{
  "d_model": 320,
  "head_dim": 32,
  "beta1": 0.95
}
Each number is 128 + 24 x the weight over its row's rms, rounded and kept within 0 to 255. Layers, rows and columns count from 0. The size above them is the row's rms in percent of the matrix's.

# layer 5 attention output (transposed), 320x320, rms 0.161, rows 214-234, columns 0-63
size [ 94  90  93  89 100  96  87  84  91  99  94  97  97  96 103  94 104  94  92 102  99]
[[118 155 117 107 160 115 108 129 170 121 142 135 135 125  83 114 137 124  97 150 114 106 150 110 158 123 134 149 141 116 134 133 153 120 126 111 162 134 161 121 161 108 131 169 127 130 104 111 134 117 159 108 163 121 148  82 164 124 164 155 109 142 124 130]
 [119 149 172 117 127 120 151  90  88 139 118 144 144  63 151 133 108  98 141 185 153 126 124 159 132  80 118 131 198 106 140 139 104  72 104 138 135 141 125 127 139 103  82 122 144 142 143 122 116 136  99 129 114 104 141 120 134 112 197 116 115 127 153 133]
 [117  99 157 145 112 124  77 110 105 110 131  74 139  98 166  85 153  90 194 132 146 134 161 113 120 127 165 119 161 147 121 141 132 112  94 118 128  75 119 141 141 146 141 131 139 102 133 103 134 106 140 110  99 156 146 146 144 139 193 131 124 167 142 124]
 [129 160  78 174 134 130 134 169 131 157 137 131  86 108 160 108 134 145 180 151 164 102 120  82 135 155 103 134 177 127 122 118 149  65 134 175 170 127 147  96  62 139 157 102 144 152 101 115 131 182 121 115 110 126 155 133 108 174  64 150 100 132 132  91]
 [150  86 158 125 104 144 125 157 140 143 174 137 126 172 116 158 142 137 176 121 153 137 120 165 115 131 133 128 112  96 158  86 157 130 144  97 113 117 112 132 150 145  85 156 120 130 138 101 138 154 123 154 101 107  97 142 119 124 141 110 129 103 107 144]
 [141 147 104 111 136 160 128 126 195 116 117 112 129 116 165  92 114  85 148 106 142 163 114 128  98 107 134 106 144 115  87 121  87  94 136 154  97 117 114 128 128 132 146 132 124 115 129 163 179 125  86  90 103  86 122 123 167 158 103 120 161 140  91  91]
 [117 136  70 128 110 123 135 178 160 128 124 152 114 141 124 119 109  98 148 122 118 137 137 159 119 149 152  85 119 112 125 148 118 141  86 111 104 130  88 144 105 119 153 106 122 184 116 153 103 170 131 131  98 100 141 124 122 169 137  92 136 156 144 116]
 [127 139 138 106 166 119 147 110 151 133 132 116 135 117 133 145 112  97 143 157 146 131 179 162 119 161 121 134 119  98 134 120  97 115 146 151  79 112 138  96 157 130 136 131 145 161 185 146 155 167 133 144 121 120 127 185 111 123  88 150 120 115  68 131]
 [130 145 115 101 138  91 134 131 149 129 109 121 130  81 167 142 144 139 146 116 117 147  97 125 143 101 155 127  77 114 114 173 101 120 103 172 109 162 122 161 111 103 109 165 165 136 107 141 117 147 111 107 107 143  93 142 135 126 134 158 110 122 138 129]
 [137 140  76 129 154 120 160 130 111 133 137  95 138 134  85 129  99 105  93 120 113 105 137 123 110  94 147 129 107 162 139 115 116 146 145 111 135 104 133 108 144 117  85 113 142 102 126 149 140 134 110 150 122 115 120 127 119 116 118 173  89 107 148 116]
 [106 118 119 132 103 101 120  74 114 130 102 142 137 129 102 145  81  85  90 148 154 141 146 131 126 152 163 140 163 149 148 133 143 130 129  88 122 147 114 115 131 123 124 149 159 149 133 107 128 140 157 158 135 158 126  99  89 123  80 129 127  91 117 178]
 [178 118 143 126 147 125 116 125 135 169 128 136 131 105 114  98  95 141  95  80 116 140 136 102 115 104 106 133 167 107 156 106 103 111 129 174 118 149 130 131 126 127 129 161  64 144  93 153 154 136 154 156 128 109 144 135 151 154 104 112  79 136  92 148]
 [132 133 102 160  84 146 127 127 143 134 144 149 119 139 152 115 184 107 123 137 139 135 147 167  81 103 132 137 128 124 129 153 137 116 115 149 170 111 100  97  64 132  98 113 172 134 150 110 153 138 124  87 131 157 136 143 147 136 145 152 163 107 138 158]
 [ 82 117 180  86 119 142 160 131 118 150 108 116 108 136  96 141  71 106 121 147 131 130 155 141 148 172 101 116 140 109 132 125 108 173 180 130 121 163  82 109 166 187 155 146 122 107 124 138 134 138 103 138 143 107 130 144 132 130 166 137 116 117 163 117]
 [152 151 188 113 101 156 151 130 124 114 129 139 118 118 124 106 100 173 139 132 137 141 135 104 157 130 111 124  62 108 133 122 103 117 133 154 123 119 166 142 101 135  77 122 130 130 118 165 139 144 130 129 121 106 143 152 118 142 146 126 166 152 151  98]
 [166  92 134  85 111 128 140  83 117 107 171  92 141 118 134 145 160 103 151 116 145 145 111 134 138  66 111  71 110 125 150 115 136 136 144 120 113 153 154 122 119 133 112 128  69 143 154 104 152 167  99 197 130 133  84 175 136  93 123 142 141 124 147  91]
 [147  96 113 143  97 140 165 125 131 145 100 131 124 164 129  97  76 114 144  79 160 177 119 109 130 135 133 122  95 143 132 140 105 139 128 160 164 149 131 134 140  86 132  91 123 109 149 145 123 142 140 136 147  83  93 116 132  96 138 149  91  92 128 107]
 [141 131 108  95  81 147 132 148 175 153 127  80 125  94 153 100 120 149 142  97 129 137 151 127 130  76 131 164 112 158 124 113 151 112 147 168  89 161 135 135 128 141 159 100 110 142 135 126 107 138 124 114 134 141 127 138 114 126 121 103 147 147  89 131]
 [117  90 115 128 150 107 100 129 132 150 150  93 168 113 135 127 155 133 121 133  97 147 156 145 109 124 145 149 100 162  92 114  99 135 141 123 117 194  99 102 120 137 136 161 134 143 113 126 127 144 116 136 145 158 142 126 138  80 120 139 153 123 143 158]
 [148 147 156 159 138  99 139 139 107 105 100 113 145  98 132 119 120 128 137 140 105 182 163 137  64 152 167  86 105 116 154 128 112 121 158  88 112 113 126 134 113 134 137 139 135  97 142  92 151 133 114 122 157 125  86 125 147 151 134 128 165 138 131  86]
 [144 150 122 139 125 105 143 170 150  88 102 129  96 112 133 109 141 114 143 116 173 129 162 143 132 185 117 132 141 136  93 179 138 142 121 121 121 125 128 127 169 100 112 117 115 162 138 136 146  97 116 112 128 118 123 115 140 138 143 134 168 116 157 141]]
# layer 5 attention value, 320x320, rms 0.18, rows 215-234, columns 0-63
size [ 84  81  74  88  83  76  82  84  88  98 101  98  94 112  93 103  97  90 105 100]
[[122 107 114 137 121 140 121 182 135 118 130 148 163  87 124  92 137 122 171 105 120 134 143 124 128 135 140 115 111 123  87 116 129 136 112 103  90 127 114 119 116 148 125 121 118 120 126 146 121 122 178 125 138 133 154 117 129 164 114 131 122 102  98 110]
 [117 141  91 140 139 145 140 131 137 107 102 174 132 123  84 182  96  98 138 115 133 153  55 172 115 118 127 141 102 122 105 160 125 134 127 124 131 132 103 112 122 117 138 168  83 131 168 137 158  89 108 128 116  88 123 134 114 120 127 120 140 103 134 149]
 [148 140 108 111 187 132 127 105 120 139 101  96 136 154  92 170 134 165 106 126 127 148 134 124 173 167  86 126  71 111 155 142 101 165 130 117 109 132 114 117 152 146 101 146 153 136 122 130 104  90  92 136 139 149 104 111 148 138 157 130 119  99 124 156]
 [109 140 111 149 187 140 115 134 138 130 101 127 114 127 124 119 127 125  91 135 129 139 109 125 115 150 130 131 191 138 145 129 121 146 130 144 118  95 155 107 125  81 157 106 133  98 132 131 140 140 186 114 117 151 134 108 142 157 126 119 119 172 103 106]
 [ 75  59 171 116  75  92 120  70 111 142 122 115 145 166 126 140 121 149  92 138 115  92 126 160 152 113 143 140  93 124 130 118 142 126 149 111 150 140 138 121 163 164 107 104 103 193 124 119 131 118 127 158 130 124 136 109 101 148 144 155 124 154 117 177]
 [119 126 151 122 136 126  88 110 123 132 126 105 122 133 135 122 167 138 128 140 177 155 134 108 110  90 141 140 124 145 107 145 120 115 152 118 137 124 183 131 126 157 111 189 126 146 138 118 108 116 164 103 140 154  98 119 137  75 170 111 139  89 126 109]
 [139 144 125 128 151 204 124 102 126 131  85 179 131 135 141 103 153 134 124 109 142 127 138  81 133 124  99 173 117 113 145 119 116  92 103 136 122 159  99 117 101 106 111  79 143  93 131 150  91 111 108 154 144 141  91 117 132 134 130 131 132 138 166 101]
 [156 109 128 123  68 162 105  90 126 121 106 156 128 114 104  81 134 181 132 146 126 119  87 128  97 166 136 143 155 142 106 121  98 132 131 101 170 153 181 150 185 135 151  82 113 134 115 114 123 111 130 113 113 156 147 118 126 142 120 107 150  81 196 120]
 [121 114 155 144 136 116 110 125 131 113 143 123 136 108 101 134 145 105 130 106 184 146 129 109 118 159 103 122 100 150 171 104 107 102 109 105  91 133  99 167  76 119 101 100 113 126 140 138 148 132 172 111 130 124 180 137 147 100 129 132 161 153 104 140]
 [175 116 119 110 136 117 132 144  97 167 136 100 116 143 174 174  96 114 132 142 104  94 123 116 120 166 116 120 162 125  82 175 148 116 143 148 113 143 114 130 120 133 141 157 160 122 145 133 148 102 135 124 115 172 129  98  96 105 126 118 110 106 107 199]
 [156 111 132 145 129 109 176 135 106 154 134  96 136 146 138 140 128 116 119  71 113 153 125 131 171 112 109  71 150 129 128 107 138 159 166 155 140 139 123 119  69 143 135 161 122 126 137  97 119 145 128 134 140 141 126 100 160 139 159 112 117 139 148 132]
 [130 149 127 114 119 133 135 108 120 133 143 140 127 142 118 120 127 117 117 101 153  97 165  91 142 130 117 110 100 167 177 112  90 168  92 135 105 188 141  79 125 159 126 162 131 171 133  74 125 149 110 120 117  96 120 148 108  96 143 142  99 147 109 127]
 [139 136 148 105 202 162 103  94 147 122 115 129 137 121 123 109 147 118 109 154 124 142 110 131 122 116 120 141 123  98 126 166 186  96 119 142  84 136 124  92  96 111 168 184 143 127 124 130  92 100 115 116 142 154 139 124  80 122 153 141 148 137  89 126]
 [142  61 142 102 146 170 124 148 150 123 169  88 149 123 130  86 137  91 153  86 103 142 130 131 108 108 120  88 107 131 146 125 118 129 132 179 148 141 141 101 138 134 140 128 110 141 104 144 111 135  97 197 105  98  91 116 100 137 133 120 142 124 126 105]
 [149  96 143  97  85 150 141 105 124 102 114 107 105 109 113 122 135 128 141 110 112  94  93 163 131 128 138 170  93 139 166  94 114 131 170 135 161 135 119  72 127 136 123 107 152 128 142 106 149 124 160 118 125 124 127 137 126 127 139 115 127  68 160 135]
 [108 141 126 115 118  75 174 122 112 163 152  84 168  67 107 132 111 148  97 138  92 147 125 117 136 111 147 148  98 119 149 145 108  94 141 163 132 171 132 108 122 163  88 115 123 217 138 151 119 114 123 102 138  59 143 123 143 138 123 141 147 101 129 123]
 [123  90 177  90 145 160 124  99 113 133  83 120 116 142 164  87  88 170 101 115 114 130 112 103 120  98 148 117 140 134 149 158  78 157 122 165 126 130 131 141 129 132 138 192  98 162 173 149 115 111 166 115 111 117 119 117 147 138 111 139 138 155 141  70]
 [140 175 135 140  82 135 132 124 119 149 115 128 134 147 174 163 110 149 137 108 110 174 153 176  83 145 126 122 160 148 142 122 128 108 149 145 154 117 143 143 133 118 160 152 134  88 128 134 111 134 146 142 128  82  98 105 140 136 123 158  77 117 166 154]
 [136 121 134 145 133 105 132 141 170 152 104  99 133 126 129 116 131 131  84 141 107 151 114 113 106 118 127 115 114 125 157 173  92 145 126 137 129 181 134 116 149 131 123 140 154 111 127  99 115 139 132 153 144 122 101 139 125 150 133  94 118 134 156 127]
 [129 168 149 131 138 108 164 163 106 131 114 129 142 152 117 137 136 110 104 115  93 175 141 117 121 128 103 151 127 118 135 131 119 106 160 127 125 141 100 144 146 124 139 116 114 114 134 153 125  79 115 109 108 162 153 113 147  93  88 160 113 147 164 132]]
# layer 5 attention query, 320x320, rms 0.135, rows 224-255, columns 0-63
size [ 95  93  73 113 104 104  98 101  93  95 106 101 100  98  97  95 100  99  99 102  98 101 104 102 101 103 102  97  99  97 107  99]
[[144 112 111 145 109 169 150 132 113  85 135 116 119  80 146 120 146 110 152 132 128 130 166 140 114 147 121  90 124 136 114 138  84 114 137 135 162 127 167 179 150 124 174 137 146 147 101  96 119 137 119 113 124 141 143 155  72 111 139 141 140 120 151 114]
 [113 166 158 148 128 154 126 123 118 197 119 136 141 122 154 126 111 124 136 167 151  91 177 146 105 163  79 149 134 154 118 168 142 143 113 104 129  99 107 137 147 118 129 132 145  99 116 138 152 122 125 122 160 173 149 117 107 113 130 113 142 117 135 148]
 [137 181 142 107 107 108  90 173 146 113 116 151 147 150 125 116 118 130 155  93 108 112 128 146 122 112  90 151 142 134  99 134 134 102 159 100  60  89  45 106 148 161 111 135 135 156 127 103 146 143 170 110  96 140 100 130 130 101 121 150 136 154 116 100]
 [150  64 148 104 139 139 128 105 120 124 134 140 111 119 136 122 168  99 157 104 133 115 115 129  77 125 105  99 134 153 139 107 130 126 155 111 164 112  93 131 148 149 159 126 139  97 106 152 132 195 122  84  99 192  85 152 101  80 139 167 130  93 149 102]
 [130  60 183  82 116 134  87 153 156 141 129  64 117 115 125 112 151 111 122  81  99 152 102 112 140 127  99 113  96 155 116 137 119 163 177  97 149 107 140 127 137 176 162 135 134 116 122 134 168 159 107 113 109 157  94  98  69 142 140 128 121 121 104 109]
 [157 169 112 127 114 130 110 113 144 130 111 132 169 125 110 146  93 186  87 140 108 129 122 132 146 103 100 144 142 158  96 143 144 128  83 122  96 166 140 179 121  88 155 154 146 156 133 127 114  67 143 161 132 134 151 153 150 139 149  95 163 127 142 147]
 [135 113 117  99  88 151 167 150 144 122 158  86 177 109 114  86 126 109 146 136  99  92 127  96 113 120 115 108 104  83 120 117 152 110 124 136 170 123 165  98 100 155 141 132 170 147 130 146 133  80 118  93 118 165 133 146 121 145 135 140 123 123 101 106]
 [127  93 134 150 125 110 123  98  46 127 141 165 121 112  99 123 149 151 151 120 130 131 143 158 127 136 162 113 118 154 110 141 152 105 138  99 138 105 114 106 128 139 116 150 138 138 129 110 151 104 137 124 141  86 155 147 141 138 165  75 107 144 128 113]
 [ 89 133 157 156  94 153 123 124 156  83 129 103 125 175 107 184 103 121 125 116  99 153 139 133 105  91 131 139 122 138 114 147 125 137 137 149 130 135 116 119  89 106 102 137 150 154 116  97 134 122 125 138 133 177 118 111 140 158 118 146 143  92 104 154]
 [153 132 155 178 110 148 171 116 110 107 100 139 166 150 144 183  97 134 129 117 144 141  97 125 112 143 108 141  90 121 162 153 121 221 101 137 178 157 117 167 149 126 126 152 118 102 144 144  94 141 147 135 131 134 146 101 127 179 138 155 142 181 125 156]
 [126 113  91  76 157 157 118 147  99 115 115 111 132  98 112 117 121  71 147 168 117 135 137 126 138 129 114 114 109 119  86 127 140 142 118 114 174 113 138 123 106 168 196 104 146  95 122 121  82 113 143 151 149 117 143 109 107 140 138 133 124 141 106 142]
 [ 96 171 114 152 127 117 120 118 122 110 179 127 117 143 123 157 148 107 114 152 132 154 159 114  87 112 114 115 165 129  70 154 129 167 143 117 121 119 132 127 149 155 117 125 125 192 142 102 114  94 153 115 111 129 163 114 134 164 112 187 121 127 141 153]
 [130 182 166 112 114 138 135 141 142 136 118 134  55 109 106 115  93 147 153 121 153 117 130 124 110 160 151 107 134  92 147 158 117 141 124 141 151 110 139 152 122 126 154 160 120 105 162 157 160 155  95 126 143  97 116 128 121 152 134 141 126 156  87 135]
 [134 135 148 118 131  59 129 150 103  95 104 169 142 107 140 110 129 105 146 157  98 144 183 101 111  97 140 161 145 122 124 129 119  94 177 174 117 120 179 168 140 130 137  99 105 168 160 147 111 159 157 131 132 104 120  94  90 129 117  97 118 182  92 145]
 [ 71 138 106  81 133 171 116  86  94 124 158 169 137 144 108 155 139 175 128  87 113 142 148  96 146 153 126 116 124 135  97 148 129  86 117 143 107 108 157 119 141  97 130 106 125 108 130 174 143 105 118 115 148 134 110 138 111 141 135 153 157 133  82 102]
 [159 119 121 117 103 140 155 119 116 116 167 145 119 125 106 115 116 131 128  91 183 135 101 123 112  82 115 115 144 147 104 173 130 128 103 165 116 131 112 105 119 150 121 118 159 108  99 140 149 142 126 146  84  91 141 165 184 165 131 142 127 136 108  86]
 [153 128 113 101 149 115 126  80 140  98 114 159 173 125 159 117 104 144 140  95 143 122 127 137 150 160 155 103 108 152 157 146 149 131 109  78 106  95 114 109 124 130 115  83 128 147 128 100 135 101 139 124 154 138 118 107 129 102 123 156  69 162 141 104]
 [ 69 167 106 125 149  99 160 107 142 141 146 133  57 119 163 144 103 104 108  81 173  81 141 136 141 135 152 172  97 179  74 113 176 153 135 117 142 127 144 140 141 100 153  97 156  88 122 119 135 142 108  83 149 165 117 111 120 116 108 105 139 142 115 105]
 [117 169 108 143 138 132 118  96 111 178 131 115 132  76 111 136 152 112 104 129 169 124 114 189 142  95 125 119 126 138 124 140 111 144 128  85 106 118 134 113 136 133 142 128 116 120  95 121 150 157 108  96 121 158 116 139 116 113 168 112 133 107  70 129]
 [163  72 135 198 121 118 122 106 151 151 157 122  84 133 153 129 164 112 127  94  98 120 110 127 116 146 145  88 126 140 122 123 104 111 124  67 160 103 116 108 162 150 115 122 134 115 147 148 144  99  99 115 103 107 117 118 143 135 157 131  79 148 118 142]
 [113  81 142  64 122  82 129 101 134 147 136 109 126  88  86 197 107 109 136 125 139 119 129 122  86  70  97  70 129 129 148 124 118  88 174  92  88  71 152 171  83 113  83 153 131 112 134 188 139 153 170 145 121 122 141 121 144 104 160 129 138 136 133 180]
 [172 141 160 114 151 176 110 113 112 149 128 134 118 135 123 144 130 143 133 115 156 108 118 117 119 100 165 143 151  86 119 123 193 123 136 149  96 110 155 125  84 133 116 106 118 108 125 105 109 142 151 132 117 116 149 182 123 126 115  99 114 106 112 133]
 [154 128 139 113 124 166 125 157 107 107 149 124 124 139 125 130 150 125 164  94 149 102 144 143 149 128  83 114 111 107 128 176 104 147  97 141 133 108 136  93 127 144 113 128 156 106 110 173 125 153 148  95 165 137 114 123 140 135  90 171 138 113 114  84]
 [115 106 103 118 139 138 133 116 140 140 121 117 130  91 153 125 114 119 103  92 116 105 126 124 171 144 120 113  97 153 104 161 125 107 147 170 140 131 124 105 160 117 109 146  87 125 144 137 123 159 188 128 144 134 134  99 123 108 167 121 140 122 111 123]
 [ 88 114 113  91 119 156 121 114 138 149 141 123 133 119 102 108 106 123 109  81  86 116 138 140 100 129 121  98  68 171 144 151 119 140 145 165 158 156 178 114 121 126 137 129 119 145  97 163 137 124 101 133 109  91 107  48 139 131  81  97 116 162 124 109]
 [135  99 166 128 107 155 170 112 194 112 133 124 148 172 178  98 158 110 156 126 115 130 147 119 144  76  98 109 118 113 105 148 137 105 170 144 135 135 156 130  92 122 131 134 116 154 125 118 170 155  96 118  96 112 137  99 154  94 104 112 116 111 130 136]
 [113 119  94 129 142  98 138 139 111  91 121  99 117 161 132 135 126 103 117 100 156 125  97  90 149 103 112  67 144 105 137 109 127  93 124 182  99 134 111 164 126 151 126 127 113 111 155 119 118 162 125 164 113  95 133 119 158 143 157  88 109 119 121 133]
 [137 114  98 125 122 140 100 124 148 144 125 150 126 107  70 149 108 163 129 123 132 112 114 106 149 166 105 133 141 165 119 131 124 154  94 148 162 131 197 124  79 126 127 111 142  94 112 130  75 107 114 137  91 144  93 147 123 108 138 146 125 108 124 118]
 [152 140 125 159 122 116 111 148 126 132 121 137  88 143 134 129 144 160 139 151 109 103  97 120 143 145 145 135 145 146 115 136  89 140 110 130 115  91 104 146 143 102 118 169 127 136 175 163 188 114 135 148 141 112 150 101 143 130 140 102 103 133 169 124]
 [118 116 108 123 129 169 120 122 107  73 123 144 133  92 134 121 155  86 126 171 128 115 131 123  94 150 104 168 174 183  95 126 147 114  93 139  70 133 101 162 160 113 152 135 151 158  64 141 138 147  96 121  98  93  87 133 121  90 152 176  98 148 134 140]
 [119 102 123  96 125 141 141 124  76 112 157 147 115 135 144 127  99 128 118 148 127 145 142 122 190 148 150 151 131 148 112 140 130 174 133 103 101 141 119 117 175 117 113 142 120  89 145 113  91 105 132 116  99 116 123 146 109  99 136  98 134 162 128 137]
 [152 115 122 156 131  89 146 145 126 121 129 134 124 118 127 140  73  94 126  95 123 103 124  85 136 112  78 124 131 130 102  71 162  70 115  90 134 117 149 140 124 149 123 159 143 122 148 119 129 134 111 150 102 115  95 194 126 103 153 147 124 108 128 129]]
# layer 5 attention key, 320x320, rms 0.138, rows 224-255, columns 0-63
size [ 72  83 109  91  96 115 100  99  99  99 103 100  99 107  93 102  96 101 100 101 102  99  99 100  96 107  98 100  97  96 104  98]
[[148 147  98 162 150 146 166  88 136 166 123 139 133 114 107 105 149 167 119 126 103 143 129  67 103  91  75 129  91  91 162 142 113  98 143 166 133  77 132 152 115 131 114 133  99 161 126 125 144 157 112 143 176 130 123 155 186  97  88 145 157 108 120 117]
 [133 109 148 116 123 137 121 115 121 125 148  99 125 146  91 124 141 103 152 120  88 142 100  91 124 113 141 100 108 143 133 127 108 137 152 149 137 110  90  88 120 136  70 146 126 183 153 120 133 182 100 168 103 121 108 123 146 154 125 119 138 120 190 123]
 [102 110 142 124 118 135 127 138 149 164  95 100 130 171 123 147 153 173  97 145 119 119 139  88 163 107 152 112 111 114 175 117 125 160  90 121 136 145 133 181 144 120 152 143 127 109 105 125 126 110  97 100 159  99 148 141 126 104 140 113 139 140 132 181]
 [ 83 143 132 139 149 161 121 107 120 164 123  92 111 151  94 120 155 156 121 104 134  97 130 163 137 119 136 115 112 105 110 158 121 111 129 143 132 170 105 139 149 119 187 136 136 100 104 127 137 124 104 131 137 120 133 131 125  81 147 124 109 132 102 127]
 [143 140  91 126 138  85 135 120 137 116 151 122 143 106  91 121  83 125 128 139 134 144 132 117 115 109 162 118  98 106 136  93 112 142 139  83 180 130 125 114 139 116 142 106 173 109 143 159  86 155 155 115 146 116 119 118 153 148 137 113 116 143 133 119]
 [119 137 115 113 194 122 155 156 113 143 137 130 119 117  78 117  76 113 130 138 115 124 133 126 102  94 168 110  73  55 128 122 114 109 135 107 141 140  97 106 145 137 124 115 149 136 161 145 106 150 159 123 138 101 119 118 125 143 145 116 129 108 118 110]
 [130 130 159 119 109 113 140 176 109 142 110 145 143 158 156 140 147 142 162 130  99 119 128 119 159 108 104 162 143 149 116  94 105 141 147 152 115 133  88 111 141  91  91 127 143 146 112 112 107 137 144 144 147 105 121 120 137 168 113 143 111 142 157 109]
 [136 158 152 139  95 100 184 106 123 139 111 155 147 134 180  99  80 135 106 112 129 112 122 149 149 144 123 111 120  88  84  97  89 128 133 121 110 155 138 111 130 131 161 106 104 167 106 135 131 127 130 130 106 127 124 108 107 125 107 131 149 146 132 161]
 [ 97 112 131 130 181 127 117 141  92 107 115 120 115 153 112 141 132 122  84 128 124 106 119  94 126 177 140 189 126 129 109 129 116 136 109 109 181 117 153 102 120 134 141 140 124 111 122 105 197  94  88 144 158 119 152 151 133  89 122 131 120 136 155 131]
 [161 125  72 130 118 127 119 145 154 143 138 123 148 111  97 119 109 135 168 119 140 103 207 112  81 117 154 116 171 109 121 167 156 114 128 130 104 109 106 107 111 124 128 153 136 106 104 151 155 117 102 139 158 125 111  93 119 116 108 157 122 149 117 177]
 [123 171 122 153 105 129 110 128 121 114 122  97 119 121 112 130 124 106 143  95 110 129 127 159 116 189 109 124 124 113 137 110 108 125 153 134 128  98 145 111 103  94  89 124 141 158 169 138 127 127 115 162 157  56 136  99  97 178 157 157 155 122 147 149]
 [130 113 134 125 143 171 151 140 132 128 149 110 127 116 133 110 112 153 103  70  96 153 142 174 114  79 136 154  95 102 153 144  87  74  93 104 132 153 151 142 126 125 112 109 120 146 166 140 148 131  98 150 107 123 147 125 120 135  79  81 122 130 138 135]
 [123 140 143 174  85 108  98 147 151 163 145 111 164 117 144 132 132 126 163 114 145 117  97 159 161 102 157 112 122 101 108 125 194 122 134 122 108 119 161 158 105  85 126 166 107 100 139 124  94 162 137 140 106 119 154 135  75 173 158  94  67 129 188 164]
 [ 87 112 167 151 178 136  90 155 107 106  80 118 122 160 114 100 142 138 138  84 127 147 152 104 137 137 134 149 115 149  94 155 156 126 141 150 144 113 140 123 132 139 136 119 128 127 143 107  92 126 158 169 163 113 119 145 132 126 147 124 106 110 108 125]
 [104 107 156 129 145 119 122 117 116  82  85  88 113  87 147 143 148 140 114  92 134  54 134 104 171 139 127 118 136 133 117 149 155 123 137 153 117 143 161 137 124 115 141  85  74 132 154 158  72 128 172 164 145 116 131 168 102 122 126  88 117 154 124 118]
 [129 145 148 128 104  86 134  99 156 118 115 130  96  97 125 131 161 101 158 150 134 149 102  84 117 163 112  87 182 135 156 127 116  70 147 140 176 130 140 121 118 139 135  83 132 106 188 109 131 128 110 127 120 167 108 131 136 163 124  93 105 144 178 132]
 [100 149 131 149  87 189 147 131 158 143 116 144 136 141 115 137 120 136 138 124 155 132 136 102 110 131  98 150 154 120 140 113 176 151 113 139 113 116 139 155  98 128  94 149 110 146 135 136 130 151 115 173 169  73 138 113 155 110 140 160  98 127 103 138]
 [141 130 165 122 120 123  85 129 113 115 115 101 136 154 131 136 115 148 100 131 153 111 132 145 135 155 112 148 154 112  91 124 191 160  88  83 166 135 136 118 135 137 100 130 174 170 147 122 107 120 149 157  97  79 177 133 118 168 145 114 118 154 187 146]
 [136 124 137 152 129 100 116 112 145 115 161  93 106 108 128 157  94 152 152  99 152 118 149 139 175 128 101 107 113 108 134 180 170 101 145 132 147  93 108 117 126 139 108  93 132 111 178 126 104 100 118 114 138  92 158 124  99 127 123 115 116 150 132 124]
 [134 104 126  97 134 156  86 129  99 101  99 143 156 154 190 152 146 112 169 112 140 118 116 117 129 110 109  96 120 113 149 175 168 144 167 114 126 128 125 113 186  72 137 158  95 147 138 106  93 155  70 139 147 137 102  87 115 159 151 123 153 135 140 143]
 [120 143  93 108  86 124 118 146 143 175 105 113 137 117 119 165 104 107 144 108  95 170 122 126  84 138 125 150 148  74 122  61  84 116 138 137 131 133 138 129 130  64 115  95 142 123 162 134 109 144 173 172 110 140 160 113  71 122 100 140 150 110 107 140]
 [102  90 137  91 138 119 126 196 154 153 106 128 132 150 122 112 159 127 141 127 136 157  83  98 119  84 147 112 142 100 154 119 135 105  82 136 152 144 134  92 120 127 112 118 155 124  96 123 134  82 136 139 114 129 115 116 158 112 127 106 134  97 132 110]
 [145 104 100 131  91 127 132  89 140 138 106 133 143 144 147  88 115 111 152 141 106 109 119 105 118 131 143  78 139 117 112 137 143 145 121 122 127  88  89 100  92  97 120 130  95 130 152 130 177 133 147 112 140 143 120 120  86 128 113 144 146  86 169 139]
 [132 142 147 168 165  84 162 151 134 121 117  97 165 129  78  86 148  95 127 157 109 156 140 144 149 115 142 127 130 146 137 113 144 112 118 142 127 105 117 136 177 131 113 123 106 102 178 150 147  95 122 110 130 119 114 113 142  91 133 164 153 124 152 119]
 [116 135  91 129  98 142 142 102 121 151 134 111 155 170 129  92 117 162 156  97 107 164 136 168 153 148  85  77 101 165 110 140 139 181 150 112 163 112 132  85 129 139 160 145 142 124 108 133 105 126 123 156 136 157  94 152 155 100 120 101  86 115 134 109]
 [ 88 177  92 114 143 160 148 143 131 168 110 153 150 108 133 115 130 154  90 109 133 109 147 146 135 104 144  96  82 129 110 159 193 153  85 160 166 121 119 119 116 108 187 141 150 125 165  99 126 155 109 135 145  99 144 141  73 118 157 143 141 123  93 124]
 [114 128 129 136 138 186 128 116 138 164 114 171 114 108 142 150 121 107 103 118 133  86 130 118  89 128 112 168 173 142 179 113 141 105  89 139 144 120 133 140 132  90 127 100 154 140 118 136 110 113 141 148  92 152 121 166 156 128 146 116 159 136 138 161]
 [122 169  98 162 114 128 101 118 142 122 114 114 125 133 142 145 142 118 145 116 136 163  74 101 148 124 107 167 124 129 141 125 182 135 108 118 109 114 102 124 137  91  92 105 143 140 146 128 134 111 176  95 153 143 135 192 140 110 111 165 125  91 126 157]
 [149 104 100 111 148 142 122 101 133 158 102 176 152 156 163 134  97 126 130 118 130 120 123 141 179 194 126  91 138 115 132 159 138 159 129 144 120 119 169 129 126  94 129 116 104 180 134 118  97 112 147 130 107 109 124 115 138 166 148 180 108  82 143 129]
 [139 130 104 108  96 156 158 114 148 162 130 176 102 135 123 127 120  64 115 142 156 102 107 151 137 164 127  85 130  78 116 124 122 139  94 119 126 136 125  73  77 132 136 137 151 142 177 109 123  90 106 165 167 137 141 150 131 141  99 125 141 143 149 113]
 [ 95 116 140 161 138 142 168 111 107 162 178 127 129 100 104 102 137  98 147 112 140 150 106 116 137  63 144 111 137 107 188 112 112 149 114 146 132 113 110 103 146 126 113 113 166 111 131  98 166 119 134 105 135 102 127 127 123 100 135  93 149  99 189 124]
 [184 146 129 157  90 103 135 157 150 138 126  95 154 156 170 148 130 157 150 150 109 153 132 103 127 168 135  95 185 153 137 112 154 126 134 109  90 102  98 122 163 148  91 139 141 145  97 110  70 110  93 102 119 142 132 141 159 167 115  94 170 123 111 120]]